{"num_hidden_layers": 9, "hidden_size": 192, "num_attention_heads": 3, "num_key_value_heads": 1, "head_dim": 32, "intermediate_size": 768, "vocab_size": 1715, "hidden_act": "swiglu", "norm": "rmsnorm", "norm_place": "pre", "norm_eps": 1e-06, "positions": "rope", "rope_theta": 100000.0, "rope_fraction": 1.0, "qk_norm": true, "attn_scale": 0.177, "bias": "none", "tie_word_embeddings": true, "parallel_block": false, "init": "uniform", "init_std_qkv": 0.0361, "init_std_o": 0.0361, "init_std_up": 0.0361, "init_std_down": 0.0, "optimizer": "adamw", "learning_rate": 0.00255, "beta1": 0.9, "beta2": 0.99, "weight_decay": 0.23, "lr_head": 0.00994, "warmup_steps": 241, "schedule": "wsd", "decay_fraction": 0.864, "decay_shape": "linear", "final_lr_fraction": 0.1, "batch_tokens": 65536, "max_seq_len": 2048, "doc_mask": true, "train_tokens": 315500000, "max_steps": 4815, "dataset": "wikipedia_en"}
Each number is 500 + 40 x the weight over its row's rms, rounded and kept within 0 to 999. Layers, rows and columns count from 0. Numbers have three digits each. The size before them is the row's rms in percent of the matrix's.

# layer 2 MLP gate, 768x192, rms 0.0658, rows 278-302, columns 0-191
097:510584507524497498468500492443473497459539507608528522462515482457503484501591460523451471459458451523431451562464410578489527500533593435561475531427546517558498486484448506498431510465485481530573478527516498439549449519528517466565466456462505487475527472463536482557561545495478508444513496461499456528452472501455492432511468552459457447485408462440548519512444606502509492506502498489544553519545481469475463482527559465498451510528500452435547492478478443515462483509573550588535496522461519453474509453493456573518481457506521493474543513488491544536422498501447480485
094:533502504442527534477499508441475528431480546486476534527446495473472489531438519494551530492510510478444484501525508482531476534535475487536518605560503532486466486490534482494530473425515467503530518489567445542510502451506517560591571511519438595474522528440508535454473518465461434451466445523539564473530533512488443519517493450473538453525480491588450507498477521476562526450472539506500502502480569458474558520466445457434478503468442425477497470549513501546534507525475599497579536466544491506481472525529526454484478574507505465586599579496568491402494576451520445503
112:567565476524498483538448488497486518505522537496464490557516497475489515531469466550517491470567453498503472464549505444464552495530459476543501595563567470517450420516492520467478500479487523509456500509474510496519463454496515482485568537516555463536535432468452530435467509488508496468493461429497473471500511459511582580501583516492483490548427484448464438399576542502511483538439463514477505489514509465503541604416406525532456558541532517501530462490414512532476487524512509520444524457518493539451504477560418469570518500454488545545498459501377529498450491480505459419
090:497497475457480561463464525480518514552450440517452541527498533467531460542452503525529569506463486478489524460506448500517473496492473522475508529516524433466507479505531533462519484467507514502510527555451537429484450502564501498520528530482465492500512520487458498465489595451515550543547504344512523521429511517531535532450515495557536516550520455487513515535546481522536489437446502510426453587572440487462626453460490500508439517490457491517430438464502555466528449521551495352529525453531505433492407473488476488481523470527500596499460511511458430530502487516529549485
108:550477582514524471474468444506508574493429480497451507487483490513515504460451486562492427487430532482505533531472529552501546463547459511492478416451495506505471514533464517548569487430474467441585477511508585551469498530501481496540481404442511509519536508494500507556524514440510397522486510501477496531555477436470532432428501512475530529483479476470474518484449579535595491460518534534534536532524524512547504527546465452567489568419556513526485496426497406487458521467495459528487470456482485545432508401533537517584489429542487518487468487545524538523472495548455454470
106:475470498555477518468495441466518538557531521517559508550516478519401568537448461531515482511520518575518539415576538472452462473524543515464519510487522595489490516581428461530505503461462500476487525440462565573533475555514568513487489497502460502517434507510519478522526412482514473479510508510395528603520486511510471529464513534466448546523442489537458524424518549527507569531597505529526460533505496561419469453456506493532550528500519542479480472495534509517422521418531502467518526471478520495522478479435484522521479476592517436476479495494557529562471553527517447584
105:535562518442507452529478487498496523575485601465531517533531569473470500475593472486522575473502556505475522571505471482463482530504471432475527546543525519501466477489514494456471522544496525468441509528533541529563482442521514515499498485499562562414487446536506484481542562497504540486418436575493496426508516527481513528501541466540524481503514505536414401465509588449563497427553527432493532505524515574477536601502514498488521495457559526493470509473527476508481425492495421515546471537478520593469525550625460436534477512461521493515545463500481512519463537482496495457
102:491504461544490488494462512410488500563511574559491445641493522552451508535507438478435532489557450451527586469468492516547463504588527488522497478495478407519483472535404433507503411419504465520503509476484597487502434535518507510521516512498425520570500434482501445549467551541514484495521472443571492526512514526556507557540516515497524512497538577503410513494481465459500508450529477570508452575458523471458443569451515502554512528510497456483597491512565497496542495471471543566502521474503508519505538453540515573515457495516504501484532510529497515538537480498514500472
094:412519477481510547539543567532592583473400506469521493441526489448532506515554514535485545468491464466526473515510479535483494474557481466492489490470515468631486529503556486526525450522511542465510538512490430568382424508492503497522448488545468521517469456530493459562492512503461544471475506506490489474507499453511517427526474554602462478459493438486568517548445487488493522600496460514508532462484504497578402418473521512505512437541534504505522485483546449489519475509492504476464539508533492496472497553507457538476529477588489454476483546493417465536561420497462552550
093:476474533421497535535500527454506512475539495517512499546553527572538486476538451490544536562481535404525496543466474561535519498521518552471539427450501523489444426496453546530511515496529498447519499471504521458462506407438487508454441501471378425492606497452542515530408467449467520465475526532557420516537498452509503491550457426461539502484411470536494572512514490561511513495477422502492467532470477396525534538524537488518485545485485518500420481503493519474486568482520472557477431432521515540530499487531526479503442496527493498495509450430537494499432486452496446554
088:461524533538534544473521476453479506540509477549585539570487418438492510560483417459525563463457499508473499531483558518465486519520523533456486483489512475540455443502482489493470524478554517432511487497492518474561517514515489549555490539483512569525429413480464459475553393452489504520514498479505440549516553480465488486520456535580489522467466519629508457545456552474537547502506546494543501546563481559473519475553484479482482494454568456436497489474481432475483519473499504541503546492548476452565494512582559541502531514610489514535457568551419558537492490547533459446
093:479527484579514492483504478492530497460489495549450518525541490589513530491522498378519517511521473492512476537487562564408516476613544515431496506547521500512487441478471507514584496481483441561559428499426517474446468544446445530454522485473537471461545520433538500475531512475480491548477522433483491482460501471547507537512512487448514487502460653459469473476567475486532464533545530488541520532474491435499532505515468501542472484544455541495532495495456484554489552482425482419524503609429511536420512519518476519545528507531436440495479488460523515508443457467467448460
082:522520427499509501442544480429442492532533482482533553550578416525527563545498489442482465565557457482529457484461481506528491531515494449507503433500565490567482429481511465471515509551474484522503482505523557446463587513497505457446509546497477480469486482495520563556546561445519522507541507475506515640546498421601497485523538456479528524560452505513454524461473466537498522514443513542539506485459495477494547505594466553439529519505483550537465491441468564484476411496498501541584443486469533455504528533449534499583484528553497478506458476506552531547496490542473489583
105:512571438508510488462412473448540475459461485569493512544540480407510500520487487490496499425480529449520511501461479525464470526511492534560463465498550505568534536451396499568543478438504520523533495425500524436566540526505497492525512540482508567524461564516523499522502470435550423536528486525501475483540536562534565511506510439467561527553512434477488504456453511431578525520479489527473486530474524433545467513498509516558459502470472452484500507537494511501488470469479515519504495506516513550510462475586539447616613547589537460480526525484576444547458510547547468567
112:473525491535523485423463554467486524528513497573554445536445515479476510478477538463472510541599500537527551570446517496487516439502484536467481607487538497523591561557435468473441479544481441479475509498457590590564508523563496488443454558563503544474518508404449431498512472481497528536457519554435485529472437448451491549577517528534459516508480527556441531480470542501486505509507442466535490445471482578510446531489497443561503465447495457505511498494510463437486457472493468517552519522528488461487520463467503490411451475542482475477505487536505517604459490474481503551
099:458525451555507561474527512451511476486503495506465422525485474522500487498455517527463485525509540422507506432465538541398466520477500469590495601571512492479446533507472469473471474444515516525525482442488490512464484432528438509535520441497463542589538486417543493456517534536471452450477489538480479406441552544559466516487508480443536453527492568500429545490491531380502505494530425488607471494514471468498521541480465509539502460552506416457511505453513533531551532468494595490506416524501503492554511469601481523488458476537479500507534527517544531488546519463526511465
099:444505558482516555529491519482499442570515433561500498521466485550506476514495501533525460412571448531432442431436564504517475467539517494546476502547534516520544496518504489522520485436568523484502540512463493561518538512520534427479544532528454486492413594513529516538515432534524484540493477564556415489374434484537524545496481515542489433520532519518425508490429427496492522500456447562498507537462451409554571529452522487550456501498515439487485500491530448492556511504562563501526486495480531454507503517522473505463567472523482471517501457492445523510458493451601532468
091:492509561483523478526462554507476463478511500439579494463509599586569458547481515474536522458555486532450542495493477467621516494571483452482544586576459478506508497504507524447535487499514469463561484483512555495481450459511442472463498502504486521476594487502500460480601468455477479500478496547563504452472465525495475507535494500452511555502476477484494526520505480539417474460442536495469553525562463483554556426521506499526495465478466503449509510474472450456455488519530543445411473552477501564421544538564460476442537486489473536579538496604490498467484460423530545533
092:519496456511518470523482488453555559464433490440439516547545474539508507559509505502473449545523480537549536478452571553504538420479559493470467518490557469485487507498502527518468461500545517548564543491503505541435391480507514470514491529465458437488490577483444557432494582513521540533578486476506427514498469596515496486475463561597477520503545494546522505526461436466468506468510487523460443445575460519463519489492545464490463449535547478541483466558406509519580525491520498442522525553534529406454480505486540513497495541607437541538516579496506483540462498512495502477
114:509540515514464555560477546503548519471510561526464414555544588432499488498515437594501468513527499500474551558516493488477497510488492530528483471545491485535424435469518487540530565440491496464459513502520513444503496464504491491505486448456489556525436562478458515522574529519499456606449552517512529521539524522500499407569533488563531425504501492493441540461533544514540475471561477509492520522513525465550471524473443460532456492474517449455397490468536502511464463495556528431510495420574509533474449476460588549525553566543575497565471483468571547456483473503496528545
100:545481440503541531553492537491521505501513381536472444537516473444485511495461541530503437417408533505464559527537538438452486522463488461510497521492479445368512464547487493508413514442526606545503511525435485551578508458469488476504548530556501522461473530501512483439518488484526458484461489531447498462478474528444499569508470566506495441486494497518493452517491604456591457514536490481467515500579473482580525512463488532512488494493531545447451495543447473430512534486485540517538504507444484465560497413589512415500533499502505520522497500513425474457494532507529498470
093:518551524421444481522502525520508480521497510538484516540549513434523476575481533524535460515484536494427549553535464513557484511432506440553428533450482553576540519499524443489526510486466562455442444504513512575504505490524508496565481542443558522530470499544524498524497472518454426525477548544473453534572466429539486513555484477492525503540520573545531537507427465503409507522509456498470501441505460485439480573455513510517525441491506528488543514434529499518375546470540452575523489487438513592520480496508485502525416500461447570519477475504508528568472492503522474605
088:514444550495465557548565559538420499586494524539524434517533498477513484471480553450561506573477520493507450479536490462485467532514553524472477479536467547507540506550515439560506496435470514463477479512489533538540477588508520543534529542442472641407438477531419499488465391525511469523517544443468436455502449472457465523515470480465448504470532550534510432466492467436524564473488484551575472514578465559481538518508494526466523517573494531495520485510593515472488456491493556466514561532455534508529513489555467483500492508490487519571537484521518431477524474518511554531
107:478540465567505552549581487462513538512505529483521553518496393564554526446538471496427530417498494407536494561476465524491553523526477506496500427501473503618510513546491458481487484506415467443578483506522456462496474484544474469523497551554576523490488436412555410451508553421529438535533505431491534484485516515547505467530536559473498564419394489539533502460488567511516470571503493511455520481481488529488511500521515550492462496524529542476470474502529510501472502501559477510519456487492502517448503613497497518535444472517501489456512531484484538462471549474425520500
105:518548414530518421469555576452576549418497534541492528532544499540457524508556407456485461540536496501554456510495486505510494502451557495471561522528515568506539450489491572519561452482509499497489475553540545435450518492507525473565462489503475477531454466458520509482562558522503460500540537471481541514528474495502488499510573511504461519481415472477538461479517461489473507478502485578468484535487547544480504561453434520535493490433471501496450483534568558516509571490511473574451546500532494460485505545469444533509461522485529528517475506399579480566413486511365469566
# layer 2 MLP up, 768x192, rms 0.0623, rows 278-301, columns 0-191
100:538467484515503498461476513544471465511522496523440428528448475378462471512511497496448503469597481502451473493531526497525498566503455524538405490538533461439475516542455515499517515482507465505550521492506502433510446558544519508506505585443426469502528472532478460485484391459539548532515530489469490559457435541475494497553496514476620497460509511580516459457496516474549539440492498568487494508511565471398469496476516514557481532509422472498486495501552465520511522459519493498589471461522537462570412451469599487485423516551514483518517537481511460495516532567530547450
094:426554468539547488562518501469578512485495586539505498525491458550491495541532484451460552512553496474490466594492565481484449495525532489508446553499531515532521473522509492480534477509580538538492527580446505496548478463499489550579535459527541510482518513460537455454447500533518495471425492536544505458562532482472501553540502554587464448526538538511513493583558518468539462477475406485547491472559537528471513483416487516564514494460552467479512450530495458502567530486437537406478499537429501528469536428512403478509466531506439490512508510557498538526516510387433472489
112:498475496525472464543466538515473587523553558505481504494532563489518492490489467446487523499483497510537494467505447510540464481524570416436483531511538614510452534452544473431529483506513435427518567490530514486498484520525500465444518586530521522505495494539495450488468546518500516521536508537510516445538566575485471434484511525592484529537539468576465435550605583502514543508467540561433540531554501559448407458519558508542486484565502492525426495499542532523455485492503548479523570497467529464575424487506473541506538587479476463495515522452539481418497495471480526537
090:545523440503537449514534543516583469482542540578519542508541393510509530526500492492523426501462467438502507497470507478444595593508576497492546456461510481524578502465476551582381518553550526470510462490550561467424553544491570494449519447505445463496481513472515552553489505491501449487545483485501493551544418532505521574500494519545498546503534442522512487501454494500489591480517443515474458534509507435471500480518544519469537503480515518421460491424541563474485529522491507510448478478454510468494486493482461493484544532526487563461436546453556523545485483595515554506
111:549517466485507485491538459502519536531469543413519421500450555539523526445493528475456555545566602520573450549450444514471443513465443435595492509447501487447480577535570524501546485539422496545483536549464494510480518445591478548519510434514450484551599508471478498496514503504464501483528542484565546479493535491421590505496538459476533409503521474444494522481473487524528491501441485485470509506473487582493493489502527504512520461516499504630523478476514476476496507512512518528485463533459492490474581484447525454546535506444458511529499483519520448519617506486477455546
107:537536541497446545487573521541525496501558485505435483497511522464489521531515559495528487485514499424511506529533534516466483509498454553488571602499479509514510491543492494519433505462549557505510433523471524469467441501518500505430522540492469468526505493418511536460520500430532480473494484505483520503482428420475443514467512600442488468541404453455440489498471462536496510448461479481429533536545548480469473517491398507514515525499462473552497451543486485524510445518446588460513523515470491623523447496486540519510345557506455503466458499466520511493438602509502540552
110:385456453508479458514464521454484500480541500482496485524484524500530473448468542458518513494464504490465444500519508557433528503501522438518562544499509454498488503517522567548433518546526552519501401573518459519481493498471478493512518547508588535487525565502532524455494512489491604495560481539494498428572534567513507426577509500476455492463578460601478539575527513489482537591479540485469520478484478523533487546471419478536497570552432471527485513613476566535464528513463468480485565503470462490521430440538440539508543581538444486471508510464501499485497463471481469532
100:489453443548516488477475473480542509497569575489505480555424492529472482543422498443453514482495515469606565426508482528526472534581520505531460416566476442484461453519505433501563480472452548496483500493460512474474436507466504467521529472496424552501477512465498484493465498528503510453482506463568457473499559486544470523536465522454566619494611540436471498536462446510493483488498509502496468512498556445509478560502531550535478559530524489487513514514573546521537479505504560537495564503485493523480530462499541563538458536452479410508493526561452517563591437428524482449
101:477531517497492495518527537504519483436511543554565492429459461485492473461509475534456443490519541499411507455501565493517435487477489544452492515503513526504554563452501465465503462494541519454432454479549501493492487574532499515469502495498511560492472509513428508521536555574509447528496414459518486563504450557487526491512585442464517487431543563516394465412495569527452568435467512500490595601541515522409493529461458544501561467430493513551480505531486508473497456493548487558507517540529455480534488481510452506470353465483486558536525450474525528490490472491502489523
097:481581551564470578509484454515499472523502539505452534465450439468523521514509503452493517433605484492509488483461515461419410467413498538516445447515481482533453420529460514492515497457448571491555410590514517526505492521470478488505525494419505567495452536499495515541421488554481497542467512535518515539439533467501504507557502472515513469441534503535535508495471426475536458535595494486521491464493472450481445453515501491498531435491524495443470504505546450532526456490510487439480451481552495559486576431530519516460463538494435397498424463490548530505475519411544494464
085:484490455516515467488422561491580488491453561475530525529465487561510512514556551518431536510580479519486482459480506527523517390520527527532493484482515496473538477496507467506531524547498448515432539527480526480446472523414526498458438556578436429557578517476525486529461579481535519579459538511593575374523526562565538525457557546515522524501543502453482500457523432504462470520482506566494489484456502505499469523495528463536492420545533504548488499477556570495554480484466445513464511462474520512495539527351506528476492485488525534468508499457519506506507512437501540493
093:534497456460489516528473472540514468517533490478482474502559471481508482469441511574526558337542495500434514454549484466439506528508508411552552561456566478455445536502491445502486565509546550516505568491481431493532484447502505576493457494516443449497489582586528486520505507544464427478452484548514471493509490524468523541497497476486545425497519529514477530489486502523548485452492442466472467557527551539559493546482501504528522448543583481497516521441470474463587443523529517436547534557528471439554500555569470458515555458412514513508487489554469530485506482480556564511
081:472455520447568426589444514509500480486546473441480495535438476552453487450522491454554525526567487526478489494521495527534445528541543481479504463480544508501538497491450508511509498532431517472537573587478525575468482471511514605471495395497505453539574505472500521539528445430523574491481498526551514517520485466505470527515536522437493507507528617532496457396492456522484532552502487495516525526474477453535454459525522478562461439474503514511469473470472459490503440486494442534448443538417454505454484559499559498477464484524462408445570495489421564523524486546531474548
103:464513479494475472459483454553504482421494515469486541457517469407595446529474518444482546447540491485540463482464435529458465538453455511525528497521537526459481501434508548497501492474435486467508472449458453464606609535483481483485502478516498488527442561510471525514519447498488427529562477540461476400511578521491528488544506441416544520552475466470509512526443539544561481499420507506478428432519508471561447532488549580503404517544480473511515528526559510537431506522498527411527519486513449493503468505540559450529556541491533512449528565472554493477542484490523526509
111:489500516489507430482503437505492568438467493495500464447504455533520537442484526538529470392477487456473479460534499503531444444490487483479474444489493504506400491477524569523586503465538520519611581447601438506454533447505476550569500501428491532485518477543528491521459527497493506469487465482519520494529482497512546534402508469495571480478556488470537519537543519489527526480431543546503575516536463540447542488542514525494503533594494541522459499537526471540534500529485543503558429478488490455509460445547461546551510528459435438484481491406497533393492477455498436449
099:523488556556473397484547450522577510523497591520457479475556463521425494462488495461392529484531525480546506495498458539488406448494493427522456480508521476449465403475507487437504517502495558521579499511482563502478514539560483533531436524508508558529497459500485460557529498587516521490490533497544483484487502461486549564533523453468527566489545576541491509493546514504538484444533488488542516531492472543453464532496529511573488487512520469474487477504445411505504367562480457516546447451447554494449541517451537570542509518490467496537528436561458454472468462486537478485
099:498492563456466458528517446503428490458435541504484560459486554472529551439498490555508491474508494444489476536514578444368632444514452478463557451476458440506507469509528498574481517533522456441482515556599497479552452540503497502490549497519490489419522434513600510464531471434466484525447492482492506515515531462483498507520527509470500559517533456495498456473559479560512509463498486464537481531542519450540531508534458538548431544535461453506523504438536504533531512524485387432473526480487468537451492503478418517512611504482501490505506508469506531482518487435441482538
097:538465549490506494520458529496459403477508445534541469511558516506508384491511481476505501513486497511510426504568497558495468516504422486553484521532462421532467536547519541476529564505534513482520433448486498451481496466534459454452522519535470545514471541500489490510511431466511539504535442531561479514453530438513520471529500604497472485482520481465429533550521412490488579473499524493478558493497413494565486452480517532513518497620550489462485492531491494483449509482535520518550524523542513516556519516502460505494504515569416481484549409504458351450497542482532484603
090:510540467462497593468502481538548527396457512520500573496515357571576496466582557608480511555485498473512491496449514508500547465528525488490524536463435521516488477436482481487470520465483519488502523491532425497490488459452552464538509522524557460428538515514499446489537500514473464494463489461487465434488492529467490493491551477472474580536522581442498497483501568499475468596567530533506522525519489520483446504449426514480488484500500523494479491560510549515409582517524471585506548500413477570475518547543449531490468504470539467508406495489440552502519547505470497492
110:440466473505488562443536459498487447591517512440537492461490468542520473493468520485497443539462481581535517419580541504526524533470537486540559572513542592498459512494508566429551501537572456502490464449471512412519474493455496522475572483533567538491531505473465511530492468466472543527471491460552430494523477539454475514476519557480539522534446573500510446548544471501537484473488510446509432536515528508484594485428483480450490449527535475502523460532494494509541544541459518518445580516429512516478483529485394462434481514493468563433520527536510488509569577459535433504
099:578533530445537451453481514504457455509582480459444498514508521466447499466482499496518568435491532493459535534493485501504462489463550423469519519457532538469480526437474502449436480533472506507513518546548486476534540482514509520526448484560562439449508509519506495487494476520513576510502512412513465474501408570512513568476544494448377485460473521484538522497565460562467468582543496487514595503475452535497601482488496464513554492472470566498471501494532484452496423505570550583455467541518502503509497523534467478482485580406538561508468487524463469498522469584526409525
095:614486503512505532526516505537502485551516527474449541502562546542503506535498438559527453530480479476578513487437520545469478497495519493460547511544495514516450507485451568493434523559499563529551441560508503438511530492432532503506407540484475483538580573528564517496554499500523566470517555522481489473548511503494438530496576518536458495469488445472522434534568543514501505563485477468455545546508497448490570566469509482582437576452469540400421485479506500479506543501490444473528562504461514414504487502502451544510447514492525500529501500580469539558429571546524491515
083:515529553427447469538453465483441484469446530500519514443538551464525459461496450432484509498467531470489526509536484544511513496476509502475455469437478462525500506442474474537483453532479493529551512523572483503454537428515470532487446528470487504409504534522530554568525526420496494532447508433486530478483460464544478501502470551442474403427460513506512558448488458499492470468545462433501486536504543482430499444491526519486524475572365544594467489489443532525453500532552509481494528507442525523467538562533488412436480483461457499472472519421489592401544491450475520497
103:434525444471493470459473575438523496491505507593582513490504494484550579544534450499488563417555546526468467564542464488525447440519552532509520444487542484499449495468517496519449483501482560435440554528528506515496488477411468504440540512579479495483516492520440507493536538550536478447490549519519492483569517507405542512507537545494430406462508411459535550442525483573448487517500502492510600496556483505507477450434589411593495490445533496531525497467525475492534537514501529519490493523533490460433488508531524468470517495463452540487463532510463497545477531473476466543
# layer 2 MLP down (transposed), 768x192, rms 0.0602, rows 278-301, columns 0-191
104:553491467541512476522508473545485535437477501520512547518475538538513489506528603552490539419540419470508431527523515425530541559539458515492476563492561540535510527505455497531493503485481487484526471507506396480545478516514434532559469523578480531544542504494606536478540513524447522479486468482443432545492419492486470421533543514435523500521508602452570446476488534427511496439432481512513499493511512493511500555529490539508454505488430477489546554485485457566442544486557464479442452556495519521397432491498464483450471501531530494518439480395501491517479479473479526547
098:491517500479538483549480538429490467431483583498447501466505570567516494494564524425540550458528521503510488502526456434506432499476480484465456529552528515508474495533500478514520508510584485476506475458479449497519568484462450486511570501504469484538517491489539539494481475494483489536495458425465612419452456529566529528570519485456541497562508453508468566506519469530417493443452492512590552468565509538516548464528432423545490453492431585507509510517437429563472522516419506504411487553523513527503452557450421477520507530434469481542499494507503442480494557509477501457
113:506470463522560483540457548468423446522573474552486526518462537545495449502527541458547460552485517489554469485472466474526440456586544556477524510468473468559440533484499520475531465514467419546515505522477541513476520519503521509577486478425501405466575454498441520503476496475574495519533531447489481453494455541479453497537577533435513428493396453586523555588495508519458493492492485538535475493486506527504421489508450548493462511481511476498431458479575567490550488484455452447521579494491543477511506464469569526530559507532525495496528461574439485556431466500519449515
094:453545426555562456464531464534525425425526487410476482488531506472516464531510476483484533487513515543477473501541479467520492552481503491485502574434487459464457482550578493461505471523433519540452552537519520536514526485532482465477562509535449491529526522543512515551534490472518462483515465520487495463526505456552540486556484492479479469431577523482564478522497473564489417502424421498502501575459472490457384545490557446463441467490485518549572564529532486515446512332502542516523538507534532495517454448542440460540564416444505461506500471486520507487491522503524494462
106:486541498522457477513509503596590498500507475566446499485501471491472506495548457473468525570475499470584467541470481518489480535497559480504502510477542480500510534550542519488551515508546565478522475495536468497547444542557442486493510531516484476482478480529502359483481505515326476483495520456474490561495476578446537451497498476504499497546461472486524495512518517508524512548475550491482419524509501456537507509519550527464497444441530498503524485443478463469480483593486497434465479527522315475563540596470510453487523504531430478475508517528531571504469438520506510494
106:565503436509532491518559562549451434438490495546530489497490554506476502474558628500533468441486467425535508528500565506523474531516485457462561545538552497503411424500442532534484550492508514499538470503475498477530547481534437547443500464532439484517468520467471554482537515489503519478538416586483483541539393501472469459464544509502502490514491539586450577478482462447429519415521514462522530488526495528500557481509481447494524476491528429491523533518536512537539463595455490507536490473454469541524413511476486471513451557498519524466548489473487515520575558501489566577
107:494514469545552556539561491484475524437563499513495552493532510492605554484484557576516459487462520517440517451542470508554468430493528499498510469430498465506535504556550566569536458505501507502496506467470436530462524574517536491577519455515494479608595495517496505528501507470438587516483510481530498486472496502460452488523448447458502378425504480448543527513516532504535444479527511610520476563450461452538466516500488453546521505491530496465571482557520531550545532537484514526465504496449402518498509417492453513543531543523483478438526545504516534550521544458450470484
097:493489489591466473523473473510560464460563528455485530503518488468530456568443510497452496506531475492552482476514439552540513564519511571512481485529467499470428460466539462486568497528482517507455517499494484436472446495451396474473532482473472516532467535476461468464449423513389435443518527512540477499497525474453497498538473518472582538472583503389517490479495455517462462529479513486444459485484489436487516548558520491576517501499578519496469641567504544529519476404511507492424557491518594539445529496497544526542477538442490469475527517534456501524457464527482503517
097:495443443498454481536468566514461555472440507463436494485555511440544465470576529523524528554478534506531465521537446514499529470471536424483570463486492473548423565537494478506539595531489485450517513461516519487493519487480495513478519541515528513518494538530519483502494507525549459527455557476566465466431602543458399462522438485568480492602516477541475537456465468451507561492537489548567442530499418548526566494500507509498499495566457578484513476506484565540451514517476551505406510483476429445456542519449543519490518448442442459509530567557461474489515454508524509516
101:521462569426477471525444559469560505472517554524521501482495460553477500553559434562506540460492512502471473518460525562495471497568589590495431477504475503444540400516489518496463518477477529455440437431542521476451541481477540497519435496405408504442497496467503507441485471519569471438498541499553509473518506525508539650495482528479500576462510498560447516507535442577492503546448462490518543519508520514533497503529511546512497495460503441490445454501539521473620564432509442514518509516545490502497484458528467481509516514523469472505464508519536546490484548523544490440
083:512581468538534427451441481539522448482456544523541465576521453570496474501520505507504499502450513432543492502531484516478516454502494526529466457437463431482534496492561495467512466513517492482372486494538508414564487517536529364477469485466409458492502497506523505488478523547553492474519472494492523460524485482468505505436459540478538511445545477487514519506461498474563527543518554520446477525454537440516499538540475485411586494555464498523467387424504475489480526456506477444500536525395550525525494526454487490445479443521462530435517404489497514510517513467460579532
093:433486532489456512458523495467501509542522496494415526551488521617558479460541505508521518519513525552513542519531480531512535490490430475499527449480497472401588486477480474505467466523549470483478484490400536440476424547524513547478504487518509530644578485537516438464499521517503486504444582498527573440515554568536486499485427487510496512499588502474437583524434546515452530475520518565475554497475543454456506454452514499494525491484480443447427425565489478529524516453479486475501544519479480481519487586491519550441510462552524485558532519540519499531496542486457525554
084:513481466511568414478505555476478520522484444496441448520491460415492454514566485503552520536543524491540470521459419482466452446447556504507549418516554492520452490441505541502491546464410565483513432473507471470514466491454485450460442526497579481527523571500473493557569477512489560555534465474576505508509520508502548549556547486522506528532474509473455483486509514401476519470530497556508491468511476486383428478536480484457536482489566526535464574501457529445480503501506503482498435479513464427467527526477568511490557529471479505427499469538521420512569552496492540402
099:536559499436568451513501497545509427487513550464511602467512478444507464488496474527440569480583455521468500472474486522495550448426547439452504546504520538432534479471518479449451606522434466480526535509530427481560541501500559487506479490518497454506451452500497494504515556513471480505518479461504462495493567519459471443528461530532498497560519525553561536504521494551489532459493508489466427402517510550482492468527547464494533486537512498510358610516500471553491514523567497457494504452564562448595515524514525453478458463417517500475518516484512498484480445436493461516
103:511508460451486481509535444458517565462511594475492472599520461535481528484526500477578551457453510467468502434542451504565461528612485454516499458492507525481477504470527485486487489462565544501562537452563429476471501520474534489589536441430493495517487481517563532543497523451556503441488470450562481510529433491575572511503480482487513498453559441475573503517528512507575477458457526561505484526463478524490502520460497481478460516471490541486542451567489486537462535369500575492548531528499477529515472451487489507566521547400417535484477508459550495464448510484537489455
101:507485491574488526507452429437520499523443561484505459492533534521549444506475546485538452508538491513532576461487498537544469485534559419533483492508458458532549547517512453481485521476487483501486520569493518460529429524502477525399534504562533543530483484477475496525508520492475503388471548553480484503540495496425535474538418477490514566485618508457506520567485533471576506446478463464449495527442579476464543465491514398495503464561498421433457479526460415464479507423498457465478499513482518500482437564548502533508535560474550470522557527510471447449519465513579475510
102:473445563435409432462475465483492515490518449567474465497522523473467578479499467491558436455486563463487583528536542516436463497446453475490517482460475521580475459534477487482439549586533492483533516511576538471516477414498522514524453493472516479454487454496514479474509444476504512499445504482497490549430468483500436550536484502508592498488509523567513435566429469467505494551566555499506485524470484494426518490497473507482494499447527506402532509475476531550488509458458526523578535450413486499527500474498573404542527538459559516469476465481437527478613509518542523498
097:489476505535489451445528444520483553579492563492486456517572488493429531520490570549519453485456474388512562473586485423414521512509496473507598418493513557534513525554520459491475563520457465468495511529493519551548491586489476545556515460430570504463436453505508541529446470526549500515491564494431485505528549512555486525518496485500476466459496473483534489435533573433568510514520538533524453532514522509518466485532545536505437464433487488493443532506473543459487573582519476558497492490526394513555526507467490503509526474530565555526452522525519542528542458498461493484
097:462466545508617499437496443535509485508479552457451518546422553486478551505493594469498550461458489486466473515549467462568456558555472483493473521396498555501494497492467526452459535527489432521601552489495495541466457514501450494546491508465518520431500452490501527469557522544579497578434503555503507514439497511481472466496525488546519521468469538461444544480479512476475466534553555493520575556513439499444471475529546512495507468465469498479577525477532465526465490391504505591532461535474556549474447498469506507493488549493414482463535453515475504549465487506441597528
114:513515573432510574454523518461476474563502474459442499540464497572537464471526479529509468533472507541516527435539502503538452534518531421512561543482513518501533566537521514493542499541496524505496479501502508469530436482469491556483558467543558528541435502495502495509466510513645536512480431424516457568516473489489470561506548549416565522572428517484512448453499463467504481535461509519530457507478476455535532542430494465490519416454513514520522374509444470512536520487440499578487498491431579495492504482453409464463454487461463578495461503494493442497518572483503485474
101:493544478545583542489500496530505476578510526494530511476538575567472451533484511507472505491515483512560576477509522461478548501474560562494452493504475508482490595467541483493531410505515509483562460575496558459552491439513484457544543480653478531562498494463533450445409509468416512480485510499524488499533510440512516469478516400523571528484576489494482468447577457550466569503442428500491486543419523486520519499460528580488530529527483513539567515496554435548542478523514514522449505548440515449468560521508478555527467482461556475500545497501472531528537481505509514508
097:452448545529482504501509447479507475506490547557501466462540467474457555532466482471518432539491503505515523415549469525553502531461577504496565474570579412514447496517515613432499551431444552553490478521439465419508548470451517473522472443567453489531465539449508479516506456467606494469496427498484511526548504481503516486521464478530503467515528550464461555523452451506451464594487524465525544496513507456535510490488463499464461518416553574467472494500519434513525486526486482499522561575432437478473510501523523580501473475489463475456542491558479493426463469468559509440
091:426505376530467527467515553511522534459453525532505540574499565562480582521573529525493510461428438557505533508538450548480500548514468456473472405507507521506487518489406541487501518529576449509505481531532493508529483441523446487460510451552488446545543518470510487518489505497414487473477550562503503547473473534460553507515512535541525531481517491452504519375450534444551490533453490493538460548459526414508622497507480489577491496521476493526502575479447488511452527551510430493532501472417525487437478545468465504464511530528514557459468476456520498482461465458512543518
108:524491496510504490473430474488467487536485509490432463522452483549511476496558507464405554590482477544500540451421454553494428494547505436478586519509542488542508556453393508438514510579544472465486423485481490411512487481499485487458469484513447501511462510459488485457522499489377533539518505496538552517505470482484489549537480551487446522511469523421493500510547509560536475502466527442499482516493441492496470546472435467550459507464558610511419487510463489527484430377498514520518465516504435470508499519452505553516534509528458552525474530551537432531447466552494478530